Each number is 50 + 12 x the weight over its row's rms, rounded and kept within 0 to 99. Layers, rows and columns count from 0. The size before them is the row's rms in percent of the matrix's.

# layer 8 attention query, 128x128, rms 0.217, rows 27-31, columns 0-127
119:54 61 55 56 58 50 37 53 67 49 44 25 59 62 51 38 47 38 59 67 41 67 67 49 51 43 59 44 60 49 37 56 53 46 52 65 48 43 59 60 28 44 48 51 56 58 51 43 39 47 42 58 50 50 80 60 48 55 65 39 49 56 35 48 31 65 56 52 65 26 53 40 52 34 51 62 52 43 56 48 39 40 16 40 38 46 42 61 49 38 33 48 39 65 45 61 33 51 56 50 46 42 74 29 32 45 36 56 70 53 54 26 66 45 45 34 61 32 53 42 25 50 59 31 44 92 44 64
100:59 79 43 33 55 54 52 56 61 57 67 45 48 70 30 45 26 72 50 52 50 51 43 39 49 59 76 62 41 55 69 57 58 62 38 44 46 51 40 34 70 35 30 50 64 60 51 43 41 51 36 69 45 29 55 52 53 49 64 70 31 63 47 34 69 41 37 63 49 63 72 46 56 70 61 67 46 33 49 52 32 32 38 69 62 66 57 45 63 31 44 54 40 54 48 54 45 51 63 45 50 73 41 48 48 56 46 44 53 37 41 57 49 27 50 54 54 41 52 52 34 28 28 52 37 48 61 38
104:45 36 50 38 49 66 66 50 52 59 46 68 87 35 48 73 55 55 29 44 51 57 41 59 57 58 54 32 35 50 53 39 55 33 44 56 34 64 54 29 42 49 69 49 45 44 33 49 55 56 67 43 50 56 34 32 40 47 36 71 48 59 72 57 46 51 49 56 41 74 64 44 54 80 70 32 45 46 69 38 63 60 53 60 65 50 54 47 53 58 68 46 47 46 78 59 67 47 40 52 55 47 46 55 72 49 46 57 25 38 55 68 59 58 52 61 49 55 59 47 85 47 60 54 56 46 48 48
112:50 26 55 31 26 36 44 40 51 50 36 73 69 39 54 57 70 49 45 32 49 48 28 49 42 65 36 48 45 37 41 46 49 44 37 51 44 65 45 35 37 42 58 52 49 37 36 62 60 47 71 35 41 43 51 36 48 41 62 58 63 44 61 54 80 66 65 77 51 49 58 44 58 49 25 55 42 55 50 39 38 57 67 43 31 41 47 26 53 55 53 43 64 28 48 59 58 30 43 61 59 64 34 58 63 58 50 47 50 62 59 73 47 61 56 67 36 69 63 51 72 48 44 44 44 30 56 56
113:34 27 66 56 66 45 42 55 57 72 53 47 58 45 35 43 61 48 53 58 25 14 55 69 26 44 17 67 55 37 62 45 52 49 47 48 43 52 83 34 64 40 46 55 56 55 28 44 39 49 57 54 58 53 43 58 36 39 63 35 72 54 34 70 39 46 56 71 41 40 36 41 60 29 23 56 55 47 48 42 60 46 58 49 30 50 40 52 39 41 64 66 53 54 47 48 29 40 35 56 60 45 60 32 49 46 63 58 50 54 36 48 56 58 53 61 43 49 47 62 32 49 51 60 53 56 56 46
# layer 8 attention key, 128x128, rms 0.2, rows 27-31, columns 0-127
106:69 67 68 38 27 40 67 51 62 41 53 56 57 34 47 62 43 64 58 53 60 56 65 47 45 34 50 51 35 53 48 61 27 64 57 69 43 49 26 74 38 40 55 55 43 44 59 50 66 56 47 67 47 54 43 62 56 69 46 35 43 37 22 23 61 50 39 39 47 47 43 45 63 39 66 71 67 58 45 60 35 53 45 49 55 48 36 55 59 42 30 59 46 38 54 39 56 47 51 46 29 34 64 34 46 42 43 61 57 32 70 41 56 62 43 59 69 36 45 65 27 61 39 52 56 59 23 57
096:62 64 44 54 57 62 58 63 47 36 49 70 65 52 55 54 46 47 44 37 45 36 42 59 72 45 51 44 42 39 61 47 57 39 27 37 43 60 35 41 77 65 72 68 43 68 42 36 45 45 63 67 43 41 37 72 57 30 48 68 46 52 24 53 47 27 50 45 54 75 51 62 57 64 62 51 38 37 65 47 60 53 52 70 59 46 42 45 49 33 49 36 33 49 78 53 71 70 49 55 76 46 44 50 47 38 49 50 40 38 49 64 33 58 27 56 61 58 61 52 52 42 42 35 49 70 50 45
107:47 41 49 57 31 52 41 49 49 53 52 63 46 41 28 56 38 39 52 61 55 54 41 50 61 63 49 36 51 49 56 42 71 47 54 71 70 52 54 40 54 71 48 52 60 53 50 52 38 56 43 62 47 35 67 31 32 59 60 77 76 44 74 49 37 41 70 62 71 59 44 58 54 65 42 54 41 45 52 42 48 59 68 49 24 49 62 50 40 58 52 58 49 78 52 54 57 45 21 65 55 62 47 44 62 45 45 28 31 53 46 45 42 50 61 34 60 35 69 46 84 54 65 34 45 41 42 29
110:33 22 53 55 31 46 52 35 36 65 48 59 36 48 60 49 61 23 39 53 49 74 23 39 50 35 56 62 40 42 26 47 61 20 34 56 47 60 68 41 54 38 49 56 42 49 37 48 37 54 37 65 64 59 65 47 50 26 59 78 47 60 56 35 41 53 73 40 23 33 38 47 59 54 40 50 59 36 28 57 31 43 44 46 48 37 65 54 42 41 66 62 42 72 41 58 51 41 41 55 37 50 58 52 64 49 35 49 40 41 53 41 32 50 31 38 44 53 59 52 54 48 55 53 53 44 53 47
111:34 56 38 53 41 43 36 52 42 48 52 52 39 57 40 28 60 48 35 50 47 75 43 51 43 32 57 68 53 48 31 47 44 47 48 43 42 55 55 37 36 45 43 58 65 51 43 40 63 43 40 39 45 69 51 59 69 62 77 44 58 51 23 44 41 58 73 28 63 27 41 64 39 63 43 70 47 56 47 59 37 46 42 32 59 31 27 42 16 28 61 64 52 53 23 55 40 41 65 51 44 60 48 53 49 35 67 47 47 50 67 63 47 29 50 40 55 56 52 54 32 50 41 58 62 35 50 65
# layer 8 attention value, 128x128, rms 0.247, rows 0-7, columns 0-127
101:35 49 56 69 26 63 40 40 62 39 65 57 43 18 37 46 69 28 55 51 52 45 51 48 60 67 56 55 64 52 48 56 35 38 65 56 68 44 68 44 46 72 61 48 48 66 39 49 46 48 38 35 63 64 57 35 47 40 43 52 57 60 62 78 53 54 45 59 53 64 33 37 63 41 84 56 55 55 76 53 58 35 43 51 47 44 53 34 56 54 55 31 33 39 48 35 58 56 37 78 53 45 53 50 59 48 45 52 36 64 58 31 54 35 53 36 63 73 44 26 54 50 62 49 49 62 54 46
098:50 54 67 50 41 65 56 62 75 50 63 55 57 32 36 38 38 57 47 61 35 37 65 39 43 36 33 37 26 67 49 73 44 32 51 50 31 65 60 47 61 45 55 69 43 59 50 53 53 83 27 47 27 41 67 39 69 58 41 34 27 65 70 73 61 48 55 46 55 45 47 38 37 51 35 37 61 49 47 25 50 69 45 45 48 55 60 64 50 67 56 48 26 58 48 36 55 40 49 47 39 41 45 29 40 50 53 54 44 46 54 45 48 44 41 57 51 60 74 39 48 42 50 63 44 50 34 45
107:43 44 51 50 57 47 27 47 57 41 59 42 33 44 60 43 66 49 38 62 65 48 44 42 35 48 52 35 50 40 38 59 44 44 45 56 58 52 63 37 56 32 33 41 58 51 50 66 56 72 53 49 56 44 63 56 49 67 45 50 46 52 63 43 52 46 30 33 58 59 69 46 52 69 63 17 51 53 44 61 70 33 46 50 56 56 64 71 65 37 33 35 39 50 39 30 66 45 34 59 39 69 51 56 49 50 35 61 39 31 64 28 27 35 63 17 33 74 32 58 62 51 62 52 56 58 41 57
101:58 46 46 54 61 51 54 42 43 38 47 34 50 50 71 57 59 20 58 56 47 47 71 46 56 71 62 50 58 65 57 44 40 58 52 35 71 53 53 35 44 54 37 28 53 54 56 59 37 46 32 34 66 59 63 43 75 60 45 42 46 40 62 12 39 57 45 44 63 55 41 58 45 41 55 34 59 47 46 40 70 37 50 54 58 54 59 71 56 54 40 48 61 45 41 55 38 40 34 69 54 54 55 61 42 85 56 61 43 47 42 40 57 52 66 25 68 66 26 22 58 48 49 53 59 43 63 65
104:61 53 42 65 51 61 44 44 66 34 70 71 58 53 54 46 55 51 56 38 62 40 67 40 60 63 58 50 56 46 40 54 36 43 37 64 51 36 58 52 29 40 57 28 50 65 46 53 44 45 38 60 60 52 67 41 67 52 47 48 59 50 31 29 53 77 27 53 62 52 31 55 49 44 61 09 56 65 60 70 40 53 58 32 52 47 40 41 64 37 46 43 62 41 40 29 75 53 36 39 49 45 68 68 51 70 51 44 55 62 70 60 27 47 52 43 42 57 46 59 65 54 43 35 52 31 61 48
114:63 26 63 41 57 64 43 53 56 66 62 48 61 39 57 54 45 67 68 40 50 60 51 59 61 38 34 44 24 56 74 50 55 46 60 60 68 41 60 33 47 60 54 54 36 59 41 60 64 61 42 60 55 42 64 47 70 37 47 62 51 44 62 62 63 59 57 47 58 36 59 61 38 55 68 52 54 46 25 23 66 54 52 45 62 66 34 51 55 53 36 52 37 66 53 47 65 34 53 46 55 43 81 59 47 44 33 53 61 33 14 50 57 60 69 30 24 51 56 41 43 51 51 52 58 56 30 54
104:47 45 44 27 53 56 68 63 52 45 55 33 35 50 41 28 65 54 64 58 39 61 53 74 70 43 57 52 81 50 44 50 58 33 57 62 33 30 54 50 47 54 32 44 57 50 68 69 38 47 58 52 66 60 45 65 57 61 67 54 56 36 49 44 70 56 53 71 48 65 43 57 57 55 28 51 51 26 58 49 81 43 60 57 28 43 56 41 40 62 68 54 47 53 44 62 65 45 56 41 60 55 32 29 34 50 31 46 49 50 74 59 57 47 48 41 75 62 45 42 45 30 62 55 60 65 46 42
086:72 58 51 43 57 61 27 45 46 54 52 57 49 31 52 43 59 78 50 70 59 64 51 40 51 52 52 45 34 46 60 43 52 44 55 45 42 55 29 46 49 55 78 66 62 54 74 54 56 24 60 53 50 73 57 53 47 60 49 43 43 48 53 46 56 59 53 55 76 33 48 44 55 32 53 50 40 61 66 71 55 45 76 44 24 50 40 24 30 47 44 57 71 36 46 60 52 57 64 62 50 58 47 63 38 44 50 56 55 68 52 49 63 35 30 42 48 63 59 34 51 79 60 50 63 30 54 73
# layer 8 attention output (transposed), 128x128, rms 0.209, rows 0-7, columns 0-127
098:42 61 33 49 61 39 53 45 51 36 43 48 54 61 73 54 53 44 38 67 58 48 40 51 63 66 54 46 46 60 52 65 57 48 36 28 34 56 31 68 59 61 26 41 55 69 70 53 65 34 68 31 55 67 47 47 41 47 54 36 22 36 47 43 38 41 58 50 41 57 41 45 57 33 50 32 37 58 49 50 53 39 50 62 34 56 49 41 45 60 50 48 32 51 29 76 65 84 56 36 61 52 28 64 47 38 59 38 39 43 43 60 34 43 38 23 38 53 48 59 61 48 41 42 29 52 42 41
100:53 49 57 44 52 53 35 38 32 58 21 58 51 66 53 46 60 56 53 42 61 73 58 20 71 47 28 48 67 37 48 43 47 34 66 48 54 68 57 55 50 37 65 47 42 39 70 54 61 44 58 56 71 69 52 59 53 41 41 38 28 60 43 22 37 34 58 79 39 47 64 43 51 25 35 46 54 49 65 43 39 51 64 38 47 59 37 64 44 38 52 48 57 47 38 47 48 35 58 48 64 40 51 54 43 44 48 60 45 36 62 85 53 71 32 46 39 59 51 41 64 37 63 50 46 50 51 53
103:44 53 35 60 24 54 48 46 62 63 46 60 41 52 54 47 53 36 61 44 58 73 57 61 47 63 42 36 29 45 81 57 54 53 35 45 56 47 33 55 72 60 49 23 73 52 57 46 42 52 49 23 51 52 49 50 46 36 36 66 49 45 63 36 55 15 40 66 40 76 49 43 46 55 70 41 41 49 47 34 55 57 62 72 50 54 47 41 48 56 66 52 66 36 26 42 57 57 38 46 46 45 59 52 72 58 48 60 54 32 56 80 47 32 51 39 56 37 52 55 70 38 53 53 51 51 67 43
105:61 53 48 53 45 71 44 82 57 56 57 60 61 37 66 55 36 41 35 56 47 63 47 55 63 68 71 56 32 32 41 59 55 51 33 43 28 39 37 39 53 48 42 39 61 61 47 42 39 38 69 21 42 63 49 41 47 51 65 54 47 63 45 43 34 33 42 49 49 63 42 48 49 70 59 41 32 28 59 47 60 38 40 49 47 55 62 39 55 32 54 41 49 56 70 61 73 69 45 41 50 53 65 35 71 48 48 59 46 35 51 69 37 36 28 45 43 20 52 52 60 68 68 43 51 44 50 58
101:48 40 28 49 56 45 66 51 43 62 47 58 83 46 58 59 52 53 53 35 58 33 60 56 57 96 56 37 41 67 57 55 50 55 40 46 54 29 45 37 59 36 51 42 56 64 33 39 58 49 49 48 31 46 55 47 46 44 75 79 63 51 51 48 49 40 53 43 63 74 53 51 55 41 63 41 48 41 58 55 57 28 39 66 64 64 41 49 50 54 50 63 44 71 40 73 64 45 53 38 70 74 43 52 58 49 67 43 23 47 45 44 52 40 38 59 52 45 34 46 59 31 56 61 46 42 33 37
114:49 38 59 54 52 42 66 37 47 55 39 67 52 50 46 56 44 40 41 58 41 60 57 51 26 54 48 49 32 28 42 57 32 70 57 41 76 52 34 52 34 48 66 35 68 47 33 35 57 56 60 34 52 66 44 49 44 57 68 33 49 49 38 33 52 40 56 52 52 54 62 25 30 49 39 55 51 49 42 35 51 45 76 16 52 48 39 45 30 29 47 57 51 46 33 47 49 30 54 68 52 25 61 49 54 53 51 36 37 47 58 49 53 49 41 45 53 44 62 60 60 47 54 39 13 70 43 76
104:40 72 65 56 34 44 57 62 64 53 43 62 37 45 38 56 32 35 43 54 63 30 51 41 31 37 84 54 60 66 69 42 61 64 68 30 48 34 56 47 51 58 57 52 49 75 56 37 41 31 62 56 42 57 55 44 47 51 39 52 42 50 47 27 48 58 38 65 38 53 52 52 55 70 61 63 38 63 59 55 44 73 37 58 61 26 57 48 55 61 42 68 28 69 70 42 63 53 63 33 48 52 59 45 34 55 53 52 46 25 42 49 70 37 57 52 46 44 40 40 60 49 56 49 56 63 34 29
084:59 57 59 50 55 43 53 55 44 39 55 52 55 61 47 58 58 63 52 61 47 55 43 63 42 47 44 27 42 49 65 52 59 68 64 58 73 10 50 56 57 40 54 63 45 59 47 31 47 42 38 53 39 50 49 22 54 48 44 45 67 77 36 70 34 61 66 55 56 33 48 56 74 63 34 26 65 47 49 64 51 55 37 58 63 47 54 77 43 64 71 43 46 48 59 63 47 41 61 61 41 47 55 25 35 29 52 47 33 63 51 44 39 55 41 54 48 63 74 72 36 44 48 61 34 52 56 64